config.toml
bias = "qkv"
init_std_o = 0.00736
beta1 = 0.95
beta2 = 0.98
weight_decay = 0.039
decay_shape = "linear"
batch_tokens = 65536
train_tokens = 390800000
Each number is 128 + 24 x the weight over its row's rms, rounded and kept within 0 to 255. Layers, rows and columns count from 0. Numbers have three digits each. The size before them is the row's rms in percent of the matrix's.

# layer 8 MLP up, 1344x256, rms 0.183, rows 809-945, columns 192-223
109:121134128110166120114153161121144148080114183097133096164143127109155098125091112119120156167168
108:075107131132109115135116143150088111063171162124143129120110093095131111100115148103088086098138
092:093118107152144074066122139165145092117131143153081138143130126098123145107130090137138123136121
107:113152115114107152147106128131112124122091122112152129097145140073137122143136149147142106163091
105:144105151116139139168158135105088141127168133102144157133111116100181135079150139141115124119161
095:114181095092134142104106111162120134109101090110084170132078140124133094136125120162142171122146
101:113103157114101138185124155182128130125117103133132137126106166157082123132141147131107144159112
100:136128113131130155111109113109104162103097080113180182140142120109108118118135102139108106115137
097:118151183119165125067098117138091119115128131139163160139151145114118112129095153136134100127134
105:107106086132119148122140174117117136120138110143126142125149154140096140113120145158152160132103
097:115151155139147120129143128136131165106137181171138101154146140118153090097145107128148083113111
106:113113100118128158079115110139119146105084117112138134139125159135136134155124125095155141129149
091:124145122097110105136139104124140126091143093110094147166116165116129112134088111083092149144084
102:132099127113099089119160127168172147090102115093119122111096172130099122098142146140123111108110
089:146128157093153132142147125143117116116121155102136145149140105136111094158105175121107093124122
110:094111142113128156113142172111085134118133140157125133111131084094125111124164108088157126094107
105:160130150126135133110117120111158140092132129083138105158108141139106106108129152133127152110157
101:111186154130127132135131132094173158115127137137127083121123142074132141138196136105123143146164
098:163114156186106124101104107146117108103076151151078148123142147135129114151130170142091114137146
097:129123112139123129114135105121128121138112112147133155097095137142148125113108162154212135136127
101:117127124119083143140081131152119127094149130116129133129147133115131124131133138156094153193139
099:156156139102101153104143120121159173144097140103083122140114126133104145134144175117158187112155
102:120119102116169093153129113131119096111135119153118129095159152120123105113121147127177150167101
090:126142114119154114144122151160069132154130112163116131103119098122154144094163096147155156086100
102:176126154114122109125085165131127120159160159120095107131132104139191172116148122137137151160074
124:125099089135109137124074088096149095133190144144137143100172114130130122145149134158105133143145
101:114149166119083119123124127173120106124142134116143158113128141189192152103136106137094123090103
103:140157136144097128110106112143123097143132120110179106160156152151176114088128160113136188128154
106:115143095063138160107161153133156154107126107072161124130103104142141147145122121143106146153141
101:143160162134124122110163098114122148100154058107142162118166130123125134099127163128136169105096
099:121131153140123121112094121126099158125143139124141139119152103125147100088152134152139125115111
106:124138117116123126127100115143165104150115107141167069153167120082119153123104135163144112150151
101:121135141115129104135114173092176132116116102131115134133082154147135123173172135132139125140114
106:160149181107131141093148107143134164156179114126131102142142161110128136118136124115114130126133
097:113171119097138110149106108113107138150157201158148114146145135160145131131137121145144171103132
097:089163130113120153099127126140123126100132114093151117160127121144134132125130111121111155091144
104:088126129139115126145141119112109160147150139136124118120104108180125133123114089096071110171157
104:131113176133125117155139137137166171116097109158152153154138129156125140159174130167154158126117
095:157148136145140149126092101112126137138121135141153158155155089098137157127102117174126104122136
104:129130138087156139115163132086129177099120162129111096154114156109133111097101059153120110141110
105:136159128128116150089160094120125165096099096124138187110129152064104121165107104137138109103112
102:106186115161144155144149139118129144150118117131124093113162127130117118139141156132140097149128
102:145092124141137126111117115139167192099139130135119106085124144134148139104113121117153141112142
108:143127173101141138121090158113095150169092170153156112152106150122116157136129140149123100142174
103:141154119103063106106132113132183096115103160133139102140095131148151112188127120144123103134093
102:150120172119110148168128151097104127127086140157112080136138150140118170121106145144097164113126
100:117121137101152121142128106100109141144128105136130141092133148118128146133109127141129117145104
102:106143128141120144136124142130106126098108140099102122142116125141121154133111125134120089129119
107:105192148090136090135119156110145089083113146137101168084098114118145105075099127135174158125126
103:106129133181097120141113110100138133126086104126121139130113141117119118157156163127116107152141
102:084121111112155129097125068175176163193146148143150148107079159081128079120148088148163160115098
108:180103152118094109132115099115175094100118114162141112149149169127109099101119133123151136124179
110:085126102143104104124128144134139142145141118123174158152114129133161151132140171126116124101143
102:076127078088161116123153145164152131107108140098112156126134122132155128203158135162123115167157
106:124154186130102142129135109103151150157159122086165098108159133081150135115117110097073122147115
101:149143123148154143167103159159113134132103114145115158135119134131130131167147163139086077127142
101:104153169156147132137122179124089122095098075096110127166114127110134137109104062140146109133106
108:192095129135125135157106160152113099124145113111131115067147140165118165135136134126143123112097
102:123135122132158143161139123096112092142084079112196088136138098156127147090115109168138144138132
097:123131096141113148107123115131141118116136106154102132134146118120113149139133121154121124182141
104:110130083124123155117100114134079161144141096133116147167121090105123185117153125100165114144138
099:173105155110187106118104078107146114171143127138134104150187148129201134113156176157104122145120
099:143113117142147113150165144079145057151130083143166129125148167152137122150104155146134151150137
103:120108096158132112119124117091154133124118138103115128136068145134131129099075104123134167113108
103:130108133130116157115115151162096116129086095145111133088122145149082127139148129121139112162166
103:105117091135145124142158130135142123145077142122105111143140141168111157090123143144133129154110
103:127152156128161184099120124104136153139146144088123136132091105185129133115086114157138124160162
099:133115121103109071136150138106139136101124159128091128149114117160123158119094080132111118140125
113:112143122126103179100140115128173127119098092109094142143122127119133127086110102124123179090083
103:092135113145105092114162116148116144136101111137127098111117140123129156115165125094142193144129
107:103113141131092137113127133137134123128119160112120103127105140155101106134133127160128136160170
108:101069147129110140095125139152133121140104140120109104095140120155164095156108146158104152114120
100:132148137157114106119125123122111173129150141143148112195107132137083106133117127140151138140137
101:146111133109154130117098138095119150158059092120112157138152184080162115101126124112114159101128
092:117130138108117139158133134106149116124115114166129174097172136130121127103131151168110146103158
111:095149103129135137113136111122142145138127107130153169092096135103068115119119159186131128162125
096:142139107145159152115130117139120118133118150127182147102183127119142122155095100114085062138113
099:095181136137147140150132129086175109154112114179143133155113131130128141106128147123109111135132
099:159140139115128141147121118073157143125146125130105145114147113128135120157137152137147146130155
108:141136128119134114109121104098146149139132123128129126147079142150152092172122165136105150141159
100:109137146118172139132129143090117122076143093128118162094156095132146116108150119129135112119127
101:118121102170131149150135106091110086156109155159127125117133149103135133130116138130133147138145
110:122099125122175134130169111086095128170158111135114163173139118141200173093112121153114156113135
108:133154097113123153119070093124117103167170142143163137098163072132131125146146162116127141150094
102:119119138117177127135106116126158160173177128098136111111163110075178127133109147082138097126113
119:125144105114141149174093137135127078166128125129109140137149131130111137128123097132140163130112
095:116111104114144138097121155127096090099117128117157145136134127138097159163129150121125106121170
101:114120119107142086143070124139173119171120094125128145104135138153105144151147118121126147129097
101:139152109152110124133112125155117119112089152165145126158164102127141123124095097119130191127092
100:128152104109167080108132128111173129117141133169160120132155147181111156121091141141119123121173
100:141124133123096121138158133128082151173143121112052135122146128088106136152108146144168131112176
102:123138094139118124103145102099133145093122153122086109127147138130097116139121135113117120171103
099:173144093102124150130127112103150135120089140151094118114116112128089103131135120158116154101131
094:099142116180153150118148124176128094149140073123108108109131090144147122110122168095151151125115
095:109140089083125156134161117136143157101141118141125130144162169118094144140153136124132121144154
104:115160139140120191130123085128087143131121128126118107119169148125199147097145176110105144156122
102:120109118158125140125123101136129131128147151100130147136141118113129126147162128121134134127120
094:099147133096144131155132111086142167166129143120171136114110124159092187129130113144142113095142
094:118149109114199088160089129189099128137104137143159138132113130102169132104115106143135158124044
093:106144157113169138129162143078121164154100133089138173129146140150126152140119106142139114128119
102:137141123142125125153145132103121086136095112124107145122126114157106095122169154133144114144179
096:135113114138126140139135135060135129101142181143166073162145085163136103146153144141124164132113
095:101133135177150130102124132112111080139158130126158155164130128113093079134108123123145092109121
101:107136124116108107137100103111141119181140154134139149113085186143100117159135136108087137141158
108:130143159144137102105155128136099126144107099123181135110158154137091143140150158123112145151128
099:136124144083114110136083097097104157141126138137180129156177173163119129157149074153077113086112
097:183138093071127164153120118123127107102086145149156142120127186130115109111120120115151149133109
106:081155094106130101160107153114155128146131081107123147114148105080115142102131137151111144147107
097:165131143130140147174121137151054171125100096147071113077165135126110127116130114126135132134129
096:127143085129140097129113119111115145107168114105136114165104139152153182088133154133158110171173
103:161151118110132118081126157134115173106120119182109117174118126086142115194113108114130140121120
140:101108113134114115112092103125130127079101107111135185107136096130180139136124151149150129077065
104:137159151116147135101123159150180165154100126116110111110052134144131107151081126107139142121094
091:141080140144091116084107116103126105110097098095138147150119159135092139144103131123060104141110
098:156142107123149105156143177104103134145134158163145142119130118102118095109165128116172151166112
098:101108151129103155117172161144132078105094093116150146151106143112136126071097121126102123128123
107:140130120086128116117164097135136144122125161102098122155099162147134145119169115131114109175132
095:134087138149127118184130159127165116126099111136106137141083115125162047160128103127136136133123
094:108129108101101162106132146136103122121158135122139096106117117115146127154116154128083163131117
098:109127172141099127141092105105131142133110104171165089090130115115124150119120117155182161133176
101:094113139118125133112108130133125164100152153080139172153150114144165079168151134156117154153125
098:123113107092105123168068101157125123126146094119114149136173139107174119123126126143123128158149
083:133125174105110135143155099127135119110123132124146162098142123145128169155121122098147129164114
119:128140101144159101156155148131126157101084149130129147113081126145159130101165109146096114106132
094:124118102147106149138122134134097141152109170147105101115140138116129111155114145154131170123124
108:147177094115118146098143169139118128114103115106079123126137169133150132154138125111141141104117
097:126113142175176114126098115090141094166127097136165146145110098148110147125134103138100100148145
097:076114157111111146151134114119100081135139153148140105142129141164140111067105114136162080189107
096:150129125133164131147116119126135126094119136144155139124134127119167136119132138147111154110132
101:087122118161162130103105156171107108121134125074166143137123122094132165140125121123155108148134
104:105121137125123156112126142155095111073155107116101123147129119086140138147085092140147135145116
101:126099142165079171127107142154114161101176131138106126124143088143120134151135106121128116138180
095:143105083118100088142134118093130151104143130119146131179141143150131148105112155154114161133099
092:096164084121116123145155122141127174092092149105114152128116169131149094125115149122099068123137
096:134115120131124131143119107130123142125174122140152135115088114116100155117112171136146120162128
095:116139137155131139120124130138096107135194139124125142118140118145141101110132120128086124123158
097:088107110137140151126169143135088110118144100146091133124119168169129122107141082154110123131135
# layer 8 MLP down (transposed), 1344x256, rms 0.179, rows 809-945, columns 192-223
101:069165071127159120074171115174113129049183169157085118106145141126139109117139169136133145110083
099:120089088179109139137117132131107142106145104071177136136108113138144133103101121092131093115141
093:131158145161114120141174122139177112135153081148117108132104134098151151133126121131106124105118
101:169119116109125142097093166142123143125118141150125163100168123118148139153136132099153128110111
096:153148123116114108095110111112098123136130135114085124130108129129118108174131101089118151130141
097:150147089146159125134130149156108108114122139146126108166133105151146138130109113137090117125144
097:154191124144156138104152129126161122114184119144145109121128062147107156100103090145067106127136
096:166088153084110095150174140149140140110137127102141124139079162146127152137123121144137107131143
104:138141107100151128143111131120109155148155137119154108141123148153111129102135136088122112104144
100:138126170126102127089129155148158141128123148095145122109190135126128162117128113142129164122098
097:137143091087145077096118151137091130142108091167154139128150158126132110090098098115111110095163
099:083084145132147143126194142145074113136129115140189128112102133122113109139118140109114160109099
094:098142109138119147093117100137124133165143090139111133112092116119130132175086107119101128135146
100:148124143127137117073185085102130147107143127106114149118106141119144093137138111158152127131138
097:127114114092100132134162135170075136128149137129169125151152164095131152127143150165107122166158
099:141139133133157126096131066132166112096139086156091138141148150096102126117168106162134120111118
102:146124157085101122119157106110182128116079132133106151190111111163132116124110149125099169126124
105:131156154154125123130111134095123215084166123129129088112112087156110138126088180097120096163148
098:183164141138081159132104113112141097063108092101116152137121130171104124143137160114135107125127
094:107160154127121157153164131126187102156139131137099108119166178108139164132119109118136154143105
102:154111157137126109153122119114157160128061191145176126120158132139150128152184118129111122115114
106:131135154128147148112127114116160147107144107151096153140114134117121137140117097096156139116149
098:115100133137117105145092140153155158177134121128096099109131158145142139148153111097118140126134
098:151115108151126142128153110128128162226131111134126114173159092163165120123135093116163153159127
100:098147124132140126105113143131122166156182108120120114158085119101132183109116100090128151142153
122:137146135115114154115143076113126104108135138134099123117168099120120142149135132078120094166161
101:150132151115102122134152134130127065137128131128126105157068109134129107097141134130141120111173
105:125138113106174143124153132154168108156133144119163108087120132133105091191130142097083164082108
104:132121132122104086139121131114136190129122109126161140149141131135143113126128171165115133117097
104:118128144105123106108130102125134111121117114118178121135153189130145132127133108111162118120139
103:181126133109134151166136126123151187170112176125117106088152141136123122108171090122083114172114
095:146157156130145142130139107082096106166132163110102121107149128108128166136109177127114122139133
093:115127125118146107162132122111135172126149170127118142096149101115175096131100163081108133149117
108:130141154100149118126065080157104131112161125106119124079159139124149149128142112145098150105115
096:128163089126117144145144131133119167114138125124120138121189134135170096092124098151106058117133
097:092154128103126133134101113137165136144112121154121163098181136105117130141133126111173129098123
107:126103094099132153127171101123135123091121107154110106083171104135102086166126136076134145181124
096:120131090150131158170102152141130150134098115128134118152151125174097089126102116145156143060118
101:167137161078119121126138146119144167170124125142099145082142157111157122143132089149124136140100
101:143167115145126142173130149114150176109137098137121122155133114104132146131112128108144154136107
101:108128087153115121111102121135107094130087137156088141112152131128094136086114101120142148154134
105:149170140167113148138140151134075127115112146122163134144121131134100109137151113152117114142115
101:161100150095134118114091111117130176135167149116133126157091154116120096155139119146174134085136
105:111119103104106094159164143113108107127139127171130119142090156096157119090128124162111120158108
102:113120110128120154127153127122091113091136126151139113135127171159114128108118154135142142173145
102:116066128128145093087103131117125108167167128162133137103095105163134151070128192135138131145127
103:114104157101134078157162090092094109144096169141117133114154178116126145130132103102151127148160
099:132169090098126172154112139106133124137104164105111139129107118152148111169165119129138102145160
110:143085140148124151148119095107129143132167158108099120077121160135129160133122086156104161072127
100:156125106110142156099134138123160145110108119082123111089130126101125158092141092132114099125100
101:112120118106182113137136069148113125120123162140138142125164143122167105125138089124093140141138
102:127137109152141138102126120148093158101149109157090114115154122121112096127126117139173124096112
101:156156114156126123119095113143135142098167163086130120120120122152090114130152141157158140095131
099:138100106172095091105127155122132145176135111126136158190163116149158152128149115130122121175139
098:162158117148122072111118138175078112144093090090113125122130147087116134125131157100082092148162
099:121143113157130149146066132149112134099145130139155122142146119143110144111101085128121139104154
099:113076157106090091156145091136127108105123093120132098139097125138094175121109149176111168122114
106:153104106143154157108081134132114141154165126138143160116112116127138146141118143127124130149127
103:123106107117124120148097121117150151135126106160094176123138167078160134113142151113121109121148
096:131124153151138128142129114107086121147093129094156088116123130146161139156160146153115108115131
102:155157161100105113124157127150148118135131137109145129138188160125128129102136086123136120178151
092:129212130136138125121141093133133156143104163112116111121170108128166097142172179118134113125141
105:132133128123110067110173116136201083137142083125155122120081133136145139145116102154164111129144
099:133064114131147105169172143151124179110151132134166122147137149152147133137133123118126124161152
104:140130137148121139116073149114128132092124115119100150106111108162086112118112113089158132121118
098:109120136158125159129093121133125153124118140150161175145140117125175126095152152084133115123128
107:126131165130092141087135134090139133135077129118107127120160111133127093159147142135158144129118
100:086124143123136123138100128147148114109160123150183122108111175153171166109140114092178073116130
110:132098084083113129117092059144137097078129166149117117135136108153133137168153130134121099115145
092:170108101106177127130115118110147122083124126134064170165132089081156139136141167125138119138132
102:129145148130126142114173137108103080097109134110116168129143123132078116145172069103113160086158
102:136152142142170115132130146169160138165127102118108138099130113092103141112163140149132139115150
092:126126132155077081115138104162126118086163141168100154121141190163128139153093119094111142119130
101:155127081121120133141088096138102174178161116143130137125109138139083143126128114144137099118165
101:151097124137121144129115155142157142142139148110151143142089157068117127151152175128153107085142
107:082106113130108166057131137088153130130122130139113122133160148109110120109137133148081121133116
095:083127140107117122157119108134096111132178173108146072139148129142111118107101131114172118089116
100:135116151131128113118112117095147146140141129120110156127159116154137096209132116165117120131131
104:116167155149182146160175150120133123070168163143143164188127147139156108105113126145117165170136
107:144120164112135150125160111097116084077153085139107171117101068121126145142135078142133160107118
102:135125152124127115113135127111169135137093147093112105104141121111188163082155107103136082099106
100:142151141137156099099128126148109177158144134176143135123113131083113142129146109089095094119106
095:106151180161152140097108114139115141135143126108163112126089155148130154126169082082177126108169
107:096091139130097155088162122135113141146164102113075141085123119118142132176086110123116089157141
103:154127138108099157149106144104160118093179156113143149180139124155128097168144128115130153165166
106:121115162144135121088181117100109158089135121108117119115121121124085137116136143134111099136109
097:178109152107114087157169110112094114153184158212122137077121151180119149115127131138145125164137
095:148117109096110158124137118148146111086131105110114154153108119087161129125145129133182138132139
104:154129132112144140162141126115151150117124167125111144128181110134139162168130156124145101167154
102:104124132162102087097157045138133128117155092142159130126153111157136112130166162125140129143096
101:073193096098084112147102113133039160185150121103102129175153133125123132137122141080153125156140
104:096119137137143125095170087121102115161155136076115126112124113141112115114127108113108133149091
099:126115120118111140147148126158166146143149128128181124168142119149172151176121133072131162144156
093:150143154085127118126081070135180139082108153129091168138135134157117121166109144155123129115137
094:083090130113086108143179097145113114106114113125144134153102156092135107160109149110123114101146
101:131126117093156175113101128141134081146108150169122087105158132130125139128130147117157137149171
101:137146137124136110086109183141137138129101117139142165134103096158134113156118098121102098154112
093:110135126151150086149197120120160136089143099092132115146160141121133087153120119137148097100154
095:083130166096148078120120134114127137115119122139123125186144140119154128109073142153132101146132
102:147108128121095130159136137054104126179104143111152086151103129136130128117134166144122124108100
106:126076131139153134101133135121153073194125124109119096098126108155090123121136124124151168127148
099:130170120126130119158127125126115171132125127156136099165133140090128144148134132152093125116086
102:145107121132132126155118134127131145138111147103114070119155138125168149094139116173123105101128
101:141138159097082091152129096119130170100108114146148204130158161174127133166157149128158100135092
110:148140113165144118070145106109148149122096140088124121141131123155116137123123152121074113107131
094:129089132133089168112128117116120122133129120143109095119116121116155169116139164127179131151111
097:134141128114130116106125125155150094169114119103149152155137158097109099089151123097068105105109
101:112107100141111143141135129127144085122117142087147146129145124139154109175107122142084106069094
097:166143155148144134100117120108107144094160073165120106133087075130110132105131142111147117138136
095:132070107142129166125125131113117116099157134107081112122156125132145118126111089115087170137128
096:089107139143134122143155162138086104139124132118117137147116128094108114134115113130121125087124
079:123110134162083156209108156166144094168179161144131095128113157130149113092119128122087131153128
105:105154107106154138115126116133117124148089130147137158150107134161129136132091149134150166116138
094:088135112151132144192146090112169130122106112116163134130152135151160124120097095128132081158107
096:109164140125139127099094101128120174132127101101142144133084110134139124142089145171102131084078
100:118131098120086106100146140119078071108129092146127152078117100073186126139122156138139151110129
100:136134147162122133103118125127133158108128122127140126153115161105132150106140117152141129135151
100:143092140164176127148134197148115140181092139115094103107155162183115123142115148136113107115123
095:121123154111086125162152126118167105123146116121099126140117158168136125107156176157123101154119
091:100122137158121126106117089144116137124127102131135119148139150105126153138092137084088150107170
100:144143107178072143123105128127118195124122158113151138151095101133121127143099143115158175146132
099:097154116119138131109153144132140126123132096109116136124141174130111121150144120088127129155119
088:075140115148166120107170090119133099173124140176093125131120145134142121101126156128101113110108
094:160133142126161099087124152162126112145096139154102141118127166127138097130114118109151151115081
092:098153123122112153127124080111111094139166127098158134070134125131063129138085136119171131091125
105:110098154126091114173149167104134111170112142124118143148166158163121107146128120139149116108150
093:120113126151123061122111109107122142140107155121117125131144124131134109132125133110112104100106
093:070123119067143122100132114134156076141135111106105135140185120122143143142133106163110124074134
097:131115162132124110166121115161092121094135174116171090137118138082147111148119108145120113140091
103:082152158159128123131131157144139130117138164091135123070133136140160140155102174104191158107136
099:114137083099178108156128093135095099108083169138114127153097086122120115149120117123127134146145
099:102145104124152156128129096100099181085141123097131088133133093169148160136157087133107097129094
100:112110163132122145143117127157156134166150151120116080140088137087125078123139130098115127161084
100:108137190136146154134132114126109109121096068152123143174140113124112181121142099133117155186141
093:127115162116119123103121085121120117081111126126142179108090161114110158125140126110131148143093
094:097176137133142082189139149145192106152173138154093128083118145098116140123105096107163121130080
095:103100157129120139132135114131186169106131140117151099103133109157126196151104119092104095139082
# layer 8 MLP gate, 1344x256, rms 0.185, rows 810-946, columns 192-223
111:157087168152152134111170120095146168164122121163149136132096137106160100170106088132178151151180
096:168105123106106143114114105091135135126133119135138130158118159151194120112154146115073122134180
106:114114139125120118110147134098090116123116098156143140099126123141170115135110089132172117128133
097:151125126141160104178110172130139139112110150173145086087126181134140147142136156158151115098132
091:142111140087149146119100128130145134117134133144131136156114113112156116159121125148122126160118
092:153103130133146150122097167149100151133129144117137138096102157103108093123121116131157134074108
101:102123127107150152127121121131131132119125137136121108166126094155095150098153189146117108122102
099:125077095084106168097108118086112143100135127176106097129116140111114072101134136125177140151154
097:103119172141117147079164128136097135148095133074146102141104143077122143123129100186146118148089
106:150128136109120115146097129156151126117124156114157152114098135115140112146131138206106116162162
104:100149137173131139060110064132151159130162125092113157098161141130130115151138166195180142114107
089:137102134137115146125159189130082112144136167105126120120108164132136141146154131097125123181102
096:105123111091128102112151119078131097146167145121175112127143130073142147121163117128144097163158
096:161110100106089134135161114136108125109159102110158123088155148123118131084102125139154155125075
103:087137141107166148097111097172123079155100146082151150130141167130143122113186114147105169137093
101:103096115109146116102122146118116111142120111108126167097152146111106150115139135157124131104124
100:103141193140192100136148113120177127160105126132094120161134139129131128159130160139130125135166
097:116135123069144143173072152145112164143131134126109152154164132141142137129112114138115124114136
096:112179105141127176131114146137136131085141116180130131096100155061108185158157155151157084080117
105:144117120120145140151160063163125147125125117150093109124205185128156140104101126129140139123133
101:073105133072147123133130128133105139109112138140126160114138144154136133122097127112115111126171
103:119132131134118100140100138145117106133127110131146145109055111096141158173134153124146089136136
096:134131131169128127101100125152136127161153185127131074139120123138111139139161065146097135149120
099:096097103126191091101123153145113143131188115145130162182171137120138108172122131136109132127093
122:141120118119164158142121123151111157131116117140133155116129170143110144109166119122117114112092
099:143141134147149094128118129147104108148154175131116150111121124087083129154121117069094134103086
095:140142158130119155120180114111132118141122081128102108116093128173150110114142113154181109162140
100:165085149098118128107160155167130150136168111097110151131116111122129145122123111133102170130099
104:106100179124115138083144157142176173140141159088123157108119153164118109145137180115175107153136
102:138151118134152118129114109154086075145114142134136170115115125167101106106163120136178113093124
099:159129135088138099154147079139131124103101131158115099142077161170097133125150099131112152136113
098:103117145136142103119143146071141156099124151120184101143146111107088164119133139136135099135102
102:123180144148122129108160069133128130091134160150124118107146154088155102109127110151135141125160
096:170101104146139119126140142091102174090086115126121140056166124132112122112156126115099104144079
098:159172132115118088147128140124056108156182140134103126173102140163091139123128111149162083110115
105:109110163115163151141154102121179142139140070207153133119097137176150126147132091160092136144146
098:143142128145099108121111145106119158094164119153092093138127126103216126158131148125135137131126
101:137114141093153125126150160143115137148149086153134109094116116129141102138139157133104163095175
094:104143142107143100150119140125114131146116127114174161108079143113125120159105142167171145131141
101:157091123096099129125112136117103121097157139121111143160141124116131138160164113120127098104094
102:140117135126128080116100125107118154091113162150123147120097095130114158122138128103122118119102
095:170112119110111103129158152164148147140075120151153077149178157112099111128128131106111098144140
105:143125155128143111163146137123136123105158145109148112135140173109104106122143105142142128126148
102:131111148094103159198096129128108119188123157078166092164074109117117103086130110137107180116136
106:137076135119158125121134103162130125123130118103100125163122135134151119143123138158120116139146
093:109145166125169156115130140091133127154092123115139108104139087130121103156139119097115093123186
096:168086149106118100114106111107159173180160118116145106125110121145150130121113077150153107122131
094:151080125090122112117111118107096131153168135116118110127113097121103114148156103133105106112133
099:120142119105125168138112081132105151176129136103121149146117123124150124150098135128126150118120
098:147093092122140142113163154110154204110158148100121126114112158142110089092125153143124144128069
103:124130151109095137127125138136169144110148125163136135154167143095145114123144122159113116136152
101:131103125140106145138143132151136121116081132137124093106092123154102089143134116119172117116146
095:145112136105170125156114093112130137130178160173139170121108135142140086130119123124150118150112
099:168112155160084092137131093138167149113138159174144106122135101101156103158094151130110147134138
103:151083144147110143105128152133143115110187151142167098151110132138155122098096131140088159117107
103:098146171115090092167089131170151133129139131140192143092193137132089149103113131131116114151147
106:109103086142155134116074144152140082119135097173131103105117133131110119138121112139110155092110
101:155137150123116124124091109117141143111158135100110165126171123099145130146154142118115143113169
095:112128143125124115093143083113126114118104099135134129103103150098133124113168130127142122148129
100:165155179136101088119123141138101140156118155127128126098155166105135081160121147162128111099103
102:140116113127116171179123187111112117118125086116095118084100182099085123135124110148089092091108
100:156066122132087136151148157116094122176099104135156161149108182104118120162158144136096125169134
103:096137126100151135133174180135139175084123092104156128146120114124128142136101140115106115179112
096:134134096147121103122134133145122155133137087155179149110144127156116130141138160157150121120143
101:134095107148168146131129126127106136179104083100126106132110165126128131132142128126141089152127
102:157136118145097123176133094139121109123150130136132163160104120081168121131137112138145120148125
097:089122132115121147140175152126130103115156144143139087141083135092126107140150147105129140088101
107:102165180132101115103160118144103143130122142155131108137122130101118142152112128157152117099105
101:167076171146152148102111119130149150133134129146120147139149137159121153112146151154138100078150
107:132118141167123115131143142126139142093157177119160140154148147187098095155110111129128089099090
105:185141104121129163099159107086117118123120139149140145164116140128093130108140145139117112157130
104:107127142112092124148141096117157093163125115184125106148097142124178149136097149146133138101111
096:148139143105129156083129144183125203143134120100131138121106144119121110078092143112133063112110
097:127105100101120108115115159150125089143161129186083121124110156156124126120160133106100119122138
108:126108109133138132130159092124112114127169092091113137106165142186131091175147124146116078128106
094:147082176134115134150147107085155181128139127139102133110100177144119135143094088114154093096121
099:122126138116137098120083130159137083172067130146074143143141151074085128107127097139087110119110
101:123170108123150136092160108121183152142156071083127139101078151128125121091158139161111162111083
096:156074148121122148131155108156125099128112149119117165122139130127127108089145141113140108090133
099:075124084096129110084159132087107137155130178140157087116122115128089137137149095106116117114124
095:108142113162116049085124158134146150119187069157142141145153108119145164132144126163113098155144
098:138131150122118073132106180157116094157160136151102115139142121133075128125151147167136106123116
103:114099163126176116129176164133115114146124147137161087102102135144113122155157090117122158119133
101:106125129141162075126123123122112104147123148175104116124102132108178141113110109144126139126114
123:134152164134135119086119119109133157112114118102143148100129151140110142123132157157113100158106
104:112120132141153095113086125115100126096120125177121122138117118109129092087106141148098158125170
102:145120171106112132136135155119124169158141126157149154158170149135152102138109134129115162149142
106:160170161111113173167121113135128156092142104145135143100100075129132103121134134156112136135090
106:123134138158105138148142092190102138156135129107090182131140142100105123123115149124162126175093
100:103132097102119122119089127117175167144173116158053136102148163133088117147133130162141115124138
100:108130128156091150130109155095123144144111128121084140112097169150136120095131127154148110138131
101:128136124108133143135152143148164170121144126181063118128072091124182135149156134148120138123131
099:116108082128110177096165104144135130111107120097155133119129119107138130095152130080176131155089
100:060121152091146109106122140115121135118108112140143152161112160104122155175119107129156144127094
106:164112140158081124087140136151133076126136113131100100096151146128134102145195128145120133131142
102:143158073137095116114163152106145133162120104125139112123109139111082125123158129138114155113112
097:130143130136104088132129100148083124108126132112132160160133108158130105108134132113156144083137
096:103132118137132088140133080154119166116158084094141140099118086151116101086138109097124071154107
100:091130125087146141183111129127159141135200123108084114145118143125111149068106135112102172165102
102:120151155131102113144095118153162116115112149085131145180145171112173174150133135135142114133102
094:079138144145154127127157128121160134077100109117109133135115188147154112084155094131160135136121
100:162132132110127150116122102126126138141158150142128128090136138118145137126182166141113138143108
105:087101108085124144145127088127148153165133106127115140140128111130103096131145142102092131114102
102:147086086085128166116098132131168099112133108124099130155100094118171096149112123053138096099116
095:136127105090103103109155170115123134158126112122073146173157079149115142160128166145133116113068
100:177119172107105128079130137178115177180130124095108048143086138123143108136115127121147135181092
106:131139064114094121150133137130142154102140150149139143122100139084159072124152084137118120095132
098:121123163137108148148130125144125173125110134113099133112111155117184067122107107143181113110158
098:130149142111112094133188127117141143155105127116141126104121116109111112131170155138149159118122
104:162165081107111094118173106091130144179098155134150048135094137148166134124120132178114098158156
138:098162121110137130122138127096143175153119114151106138158119113109145136153126123120117109134173
108:209103097130116100142113170153149114098089146116142099113137172078110113136156138113146135148160
100:102081117120139109107108110144160131118147085154156136119110088099142105146154127136098157127102
096:125129136113179142114122152083093092109110074195164162158135099149142120122174135138146138100096
096:172138105114144107096135145153088120125146094125119145166102180135138083177130128117093099113086
111:130117107146096114114106107134102125144135152144124135093129159161091159112163120136149108128142
098:141102103134178062145141142113136157152145115125123146163092127136158092109164116137158130153142
098:091110149118148141105137167100119156145135162109112151142124114083159110166092156147138078111111
097:139128134122192120110143140142139161169145136127121125146125085102116164162125119149164121103142
102:127156104120109169125144102146158132125131124135151145111126146140193126139129113152153145126111
101:174171170124096176132128091160161116162126159104144122158157152152114179089114195100094122122076
098:124107141088106171118095161171114146119091149125162097110137102121123158174112139140177085132112
106:174124156118121127105125157139125154171092122141126142127175174128124154123095107126131116133119
095:140158143163102115158156128117135109127120140104127122145094116116118183135086148097118120153126
110:087128143172158114116075071096089086109132126155116135127100143104138140134152119136162149126141
092:115145082154105089116108111145131113118158105128093142104162135116148131115133129126124147159155
098:102155097175127105167132111111123119156124107126108098084121095160095118124100131142118093158119
091:075123147139116111116103137114092144168129117129122135148146113166094089130127126110111104098142
107:136148124131142151118156132130108110151101135192068100131138142123135159180147129093152126119115
102:147113164129113161137141153120120153113093130120131159167114108135166110151144137106134105181104
102:132143137136131131137120147136136093161095153112153102159184128111119101097120179107145122125106
099:066155122106131156127143141144141108102120125133143119135148107124107108094106107132141112100116
092:127121078119105120101157144109112110160129110139119160099122149140138162113101078115150099133157
100:163080117144104105103120144152124087134139152122108125127103116120142142101104102117147091137114
100:119123135150123122117119136115166144162113135076137120127099097135107144144118138127090107123149
097:084111117134113158101163137151137129169150116095128113129105144096164114110161120123113112112108
094:035173218129173095101131128106144140115168120119144167115170115137182114155091114143109159150110